Weights of a small transformer language model.
Size: 15 layers, width 96, 3 heads of 32, MLP 384 squared ReLU, vocabulary 30542, 4.74M parameters.
Each number is 128 + 24 x the weight over its row's rms, rounded and kept within 0 to 255. Layers, rows and columns count from 0. The size above them is the row's rms in percent of the matrix's.

# layer 7 MLP down (transposed), 384x96, rms 0.0974, rows 249-265, columns 0-95
size [ 97  86  87 111 116 129  89  84 107  93  99  83  96  95  76  91 107]
[[134 142 117 150 121 163 106 123 150 132 126 140 119 120 115 155 121 136  74 163 152 111 101 117 151 117 137 116 129 113 100 123 154 164 136 150  81 138 176 108 140 153 125 128 115 112  60  99 134  96 123 166 153 104 114 105 120 124 116  96 102 128 130 108 120 153 145 121 120 144 179 127 160 161 114 156 106 141 166 163 117 145 116 117 121 139 134 107 157 121 190 112 153 176 102  84]
 [ 95 146  89 143 126 156 158 134  99 138 161 131 145 145 108 147  94 129 158 112 166 159 124  99 161 116 112  72  82 100 144 130 149 148 143 115 117 142 109 125 137 128 115 160 110 107  89 137 144  98 104 117 128 109 120 100 128 141 138 127 153 156  96 121 105 167 148  95 136 120 142 141 109  82  87  81  78 116 113 117 123 117  96 109 104  86 129 154 153  84 133 111  98 106 130 134]
 [ 97 142  80  77  95 159 143 147  75 106 164 134 102 107  91 136 121 130 135 118 132 129 139 139 131 135 131 176 142 129 149 122 111  93 143 103 125 154 123 137 171 145 134 112 113 118 152 170 115 133 153  97 148 105 132 153 151 108 102 124 127 142 119 171 126 161 103 121 100 143 127 143 129 155  80 125 111 143 158  97 147 164 129 152  85 146 168  96 159  95 147 114 130 102 168 115]
 [165 118 119 118 158 130 135 121 147 132 109 153 147 170  86  96  80 126 143 118 127  99 136 107 165  91 127 127 119 131 125 121 140 131 130  71  66 133 185 114 101 109 116 116 142 148  92 137 151 119 176 147 113 161 150 121 118 136 118 141 116 143 113  99 150 139 131 122 116 145 165 114 103 163 101 115 184 164 128 142 124 167 112 151 108  73 135 100 104 163 134 124 126 121 126 126]
 [164 114 114 120 126 136 167 156 122 133 128 101 114 138 136 115  88 132  91 118  97 138 142 127 125 129 147 125 136 134  92 174 109 130 134 152 110 132 142 109  94 190 142  92 144 116  82 124 135 123 140 117 153 161  99 124 156 115 109 118  48 121  99  95  93 134 147 168  92 105 109 137 111 122 115 119 127 184 109 146 114  81 124  87 112 131 117 110 140 153 123 143 156 114 147 158]
 [127 129 138 147 179 142 147 116 130 114 139 114  98 126 152 155 183 138  57 135 131 145 159 153 165 132 131 111 119 103  88 186  99  97 147 143 100 156 128 141 108 157 116 113 177 118 144 155 113 135 114 123 162 147 135 110 132 127 144 145  96  84 101 153 112 123 147 176  97 130 106 108 139  95  87 145 135 129 116 126 125  86 105 140 119 147  85 131 138 155 122 117 135 144 107 111]
 [134 108 108 111 119 157 125  71  98 117 107 128  87 122 112 106 144  89 121  93 123 123 120 130  84  99  95  99  99 105 163  87 117 104 122 148 101 132 129  74  96  96 150 125 114  96 116 131 110 104  97 138  81 135  83 122 132 106  98 127 101 119  63 104 110 139 172  96  90 106 121 104 136 120 141  91 120 136 109 144 148 118 117 111 102 103 123  97 136 137 142 124 130 123 126 118]
 [100 176 117 136 134 117 127 123 149 126 145 154 127 144 112 171  88 147 127 151 145 166 142  86 136 158  97 123 112 111 140  80 164 102 154 152 143 102 122 117 114 120 117 145 179 131 122 151 162 111 147  83 149  92 122  97 112 129 152 129 115 137 110  89 150  80 136  82 178 131 110  98 132 121 136 168  95 108 158 165 117 129 157 154 142 128 122 161 125 133 109 114 110 160 135 131]
 [109 101 122 154 141 112  82  94 136 140 172 107 129 141 120 122 133 141  99 159 153 113 151  97 136 152  89  90 143 139 148 102 111 138 120 147 189 130 158 123 140 120 142 138 106 137 154 137 135  79 174  79 122 128  78 137 128 113 152 151 174 119 138 147 117 125 114 152 128 130  74 121 157 116 126 186 112 111  98 119 148 106 140 121 128 142  98 165 129 107  81 151 111 119 124 132]
 [147  89 104 155 145  96 103 135 108 134 135 122 131 117 129 108  65 150 121 119  78 109 143 136 106 137 166 154  99 133 110  79 121 138 134 143 116 117 132 157 106 134 111 135 161 130 128 124  81 110 160  89 140 140 167 108 133 137 106 132  88 118 124 124 164 165 100 127 131 130 122 123  79 110 110 112 159 183 136 128 106 133  92 117  86 168 164  84 149 134 104 153 142 137 145 143]
 [142 135 114 117 169 124 124 142 117 144 136 135  94 117 155 129 160 128 112 168 109 100 149 145 132 104 133 113 118  72 148 106 123  99 130 118 147 115 132 140 118 146 141 128 122 139 161 159 139  90  92  89  92 165 116 185 111 163 163 123 130 172 116 156 130 125  82 126 121 160  97 166 134 157 125 172 129 133  88 108 131  97 144 168 162 102 133 109 127 112 113 173 154 120 102 147]
 [194 104 136 126 127 141 105 106  95 125 127 119 140 151 136 154 111  66 123 168 100 103 127 124  76 137 125 132 112 100 120 147 119 134 104 127 150  84  94 117 151 144 144 120 107 135 133 124 127 134 186 142 176 114 123 135 139  84 120 158 150 147 152 162 118 126 144 128 147 130 100 121 120 122 117  58  87 103 157 109 141  89 138  97  96  97 146 119 103 145 144 140 110 133 134 112]
 [139 150 142 145 102 131 154 149 133 128 124 145 110  93  94 155 106  65 166 175  87 141 108 108 165 140 131 129 139 125 141 121 125 156 104 152 119  98 105 138 104 164 143 116 134  86 129 122 129 121 146  61 136 165 126 114 183 117 138 144 126 171  99 140 140 122 160 131 147 114 113  96 147  93 138 159 154 136  99 151 125 102 166 123 109 168 138 141 126  90 154 126 116 122 117 154]
 [150 130 124 110 124  96 156 134  91 139 145 123 127 173 137 119  93 154 112 117  94  86 107  80 108 140 143 155  70 112 109 145 119 113  72 143 121 128 131 112 125 164 103 146 113 102 123 113 108 159 158 119 102 154 141 111 133 110 126 117 121 156 153 132 116 122 108 171 122 130  87 149 118 141 112  93 145 107 144  92 117  87 144  60 126  91 104 118 131 127 132 153 149  89 160 108]
 [113 122 134 156 133 133 156  92 139 124 143 119 167 139 130 105 143 137 126 109 116 114 147 171 144 103 169 125 147 140 148 144 127 139  72 115 153 105 121 134 162 115 154 159 105 156 149 136 142 171 108 109 127 126 109 117 115 114 114  99 188  80 141 153 122 152 120 162 180 122 146 164 131 104 119 112 109 114 113  60 100 104  92 139 115  79 105 127 111 145 134 159 116 157 102 141]
 [125 123 101 138  81 182 138 130 127 151 129 157 129 130 151 148 132  98 131 114 104 170 146 141 106  76  84 127  89 146 103 169 118 106 141 127 135 150 125 168 116 101 157 102 119 135 126 146 147  97 150 135 120 191 125 132 149 113 129  98 168 143 123 110 122 135 166 144 147 114 170 118 141 141 170 146 107 137 117 161 174 137  88 131 122 118 179 118 134 160 116 117 107  93 126 147]
 [107 124 163 142 123 117 136 137 153 157  95 132 125 152 100 117 103 153 107 113 147 140  65 115  92  97  82 163 161 148 182 119 121 148 135  78 111 128 121 118 116 154 105 117 115 122 115 133 135 130 127 151 135  89 106 110 111  71 138 150 103 132 113 115  86 136  99 119 119 120 182 100 127 151 126 117 110 126 115 158  88 167 133 137 111 125 138  71 154 133 131 140 108 173 140 127]]
# layer 7 MLP up, 384x96, rms 0.0972, rows 250-265, columns 0-95
size [ 82  88 116 124 126 114  73 115  93 100  83  97 113  89  91 109]
[[133 152 100  99 129 101 131 135 132 137 117 102 117  97 125 131 153 130  71 150 101 181  60  99 111 136 109 146 135 175 108 121 161 191 139 123 103 133  65 134 135 157 133 125 116 120 118 108  85  86 127 126  96 123 137  99 131 142 122 146  84  92 118 105 141 124 105 123 140 153 123 158 152 119 147  80 139 128 129 132  94 150 160 127 107 156 125 124 123  93 131 120 126 141 132 104]
 [ 85  86 144 136 124 146  97 115 179 135 137 128  82 138 126 128 166 140 163 130 171 114  91 115 131 117 103 116 136 140 130 137 107 143 140 135 156 148 116 143 118 143 111 154 123 133 169 136 117  88 153 168 134 157 123 108  85 122 126 160  98 123 114  86 150 142 142 117 101 111  88 121 150 120 160 151 101  88 180 145 142 130  98 101 153  99 105 116 111 130 125 141 136 121  83  72]
 [145 133 101 132 106 135 115 118 179 114 123 109 140 163 148 123 132 163  85 130 122  99 101 141 109 116 149 167 135 108 161  99 120 143  95 143 145 142 110 130 147 156 138 104 157 148 159 147  79 124 100 130 119 117  81 130 120 128 155 177 125  89 134 154 125 125 108 159 153 153 123 178  92 114 106 130 133 167 134 160 116 143 120  97 149 185 155 144 122 106  81  88 126 133 152 143]
 [132 100 122 120 127 123 107 121 133 107  76  97 179  73 109 131 109 133 127 145 129 145 118 146 104 169 142 139 126 123 180 158 139 156 140 105 142 135  89 131 122 115 120 127 141  87 112 156  81 112 105 108 200 149 116 100  83 133 101 135 114 140 148 131 119 132 135 144  73  90 132 106 117 120 104 132 115 134  94 166 164 173  89 122 144 128 136 119 116 146 152 109 104 134 129 124]
 [ 84 148 128 154 161 137 112 134 138  94 123 124 109 165 161 133 147 133 164  99 169 145 136 172 102 163 101 110 154 133  80 110 118 148 132 107 111 125 108 137  98 135 130  79  91 128 117 117 125 160 111 134 140 156  84 103 135 106  87 142 126 144 115 113 134  91 104  96 129 142 134  90 116 103 157 110 107 129 156 105 159 134 118 142 101 141  89  82 112 107  93 116  94 160 116 157]
 [104 153 101 181 137 126  83 132  94 129 112 144 143 132 135 174 119 150 113 138 136 148 153 109  87 123 134  94 112 131 162 130 101 122 125 124 122  92  92 147 120 107 148 103  97 131 131 140  86  93 116 104 116 130 124 131 123 146 179 140  96 142 158 130 129 128  99  99  75 132 117 163  97 107 115 167 164 107  97 149 133 110 129 148  94  71 120 134 120 150 116 100  99 149  84 132]
 [127  95 157 178 163 122 180 102 118 139 153  86 132 111 103 136 122 105 149  99  93 124 123 149 131  91 107  69 144 136 148 122  79  91 105 121 124 137 120 111 110 156 148 104 130 110 147 139  99 135  97 108 164 123 119 140 161 134 115 155 120 155 143 152 172 124 100 161 142 136 143 147 115  92 165 107 138 130 120 131 148 140 116  84 179 156 143 104  99 157 124 122 148 123 108 109]
 [141 123 113 109 146 159 118 126 124 130  98 210 148 131 115 194 121 129  87  93 183 150 110 134  91 147 121 124 150 108 148 129 118 130 103 111 119 155 155 123 111 152 140  97 100 133 152  98 132  96 122 124 144 142 110  88 137 107 148 120 100 113 147 115 144  98 140  92 132 116 127 145 113 124 122 101 133 108 177 139 105 124 134 110 133 155 166 128 173 120  94  84 132 128  87 154]
 [102 141 128 140 142 134 152 169 137 141  98 168 129 127 100 130 170 117 134 143 141 159 101 147 163 124 156  82 179 116 135 177 148  76 108 126 118 115 134  98 113 112 116  97 144 131 112 133 165 164  94 103  94 124  89 131 134 135 148 127 126 164 117  95 113  95 132 172 125 140 160 112 120 128 145 132 122  81 153 121 157  90 130 149 115 144  96 113 117 125 169  89 130 124 159  98]
 [174 132 121 120 148 106 133 148 139 149 102 137 124 107 142 145 147 145 127 151 127 150 167 138 122 105 127 122 140 122 151 123  92 162 131 146 103 169 125 159 107 144 157 128 144 150 162 165 132 157  92 153  83 154 126 150 126 125 106 167 115 137 121 126 132 117  95 102 166 196 201 145 145 118 133 106  93 125 119 126 142 153 153 164 141  98 117 144 114 138 142 108 130  82 106  83]
 [125 132 115  95 100 137 132  83 138 148 114 128 116 108 135 198 152 120 114  96 115 111 125 109  95 139  65 131 136 120 138 121 126 113  91 100 134  87 168 132 117 132 161 129 113 129 125 141 112 112  90 102 109 119 107 125 111 128 158 125  99 142 157 108 130 124 115 105  89  94  96 118 148 145 101 125  96 127 108 128 141 124 122 140 127 162  76 147 133 108 144 122 161 105  49  84]
 [139 158 134 148 116 153 135 147 127 193 104 121 154 151  75 144 158 142 128 132 159 136 136 137 160 123 115 136 161  71 139 147 115 124 139 118 108 177 124 151 117 150 130 111 157 127 159 107 135 112 121 127 142 147 160 122 150 111 141 199 141 130 138 112 114 104 162 136 167  60 136 139 133 140 164 148 127 144 119 102 106 121 140 116  99 121 134 101 183 136 125 115 157 137 158 160]
 [116 128 147 111 134 110 147 100  87  90 125 129  99 149 109 112 139 132 126 109 159 145 155 152 147 157 160 132 156 155 149 102 113 140 154 131 106 114 130 138 165 135  82 106 106 135 138 131 137 169 108 140 121 153  90 120  91 119 151 110  87 156 115 122 132 112  48 127  98 128 150 124 145  82 107 101  96 147 173 140 127 134 124 119 123 114 138  84 118 174 113 169  91 144 153 134]
 [167  89 134 145 108 109 124 176 108 145 112 140 109 125 118 120  98 109 157 161 119 131 135 126 122 165 104 128 146 172 133 148 116 140 113  92 109 134 152 111  70 164 138 117 138 122 106 150  98 105 163 126 180 131 121 141 186 163 126 141 101 144 124  98 122 133 164 119 102 114 169 114 156 141 157  97 127 155 144 162 115 127 147 118 113 134 134 173 128 130 183 144 124 129 176 113]
 [128 154 135 177  91 131 125 130 134 126 158 101 133 114 115 100 140 128 118 107  76 139  86  69  76 173 151 130 124 139 131  98 174 132 116 147 167 142 149 159 139 135 142 135 137 111 115 115 166 132 125  94 100 142 140  82 166 121 120 122 146 103 146 121 146 174 132 156 115 139 122  81 156  96  99 123 130 156 153 140 120 171 120 127 171 111 121 101 146 138 152 112 125 111 104 106]
 [129 114 108 122 127 100  91 150 149 116 145 120 134 104 193 170 124 115  78 135  86 170 160 159 115 126 114 106 124 146 127 130 157 124 159 169 131 142 103 134 146 116 157 103 150 132 142 122 119 109  73 121 131 118 127 136 138 152 114  94 175 158 126 139 143 102 155 143 120 145 160 138 139  81 175 147  95 113 146 140 137 113  97 148 140 118 122 133 152  92 117  77 103 103 148 100]]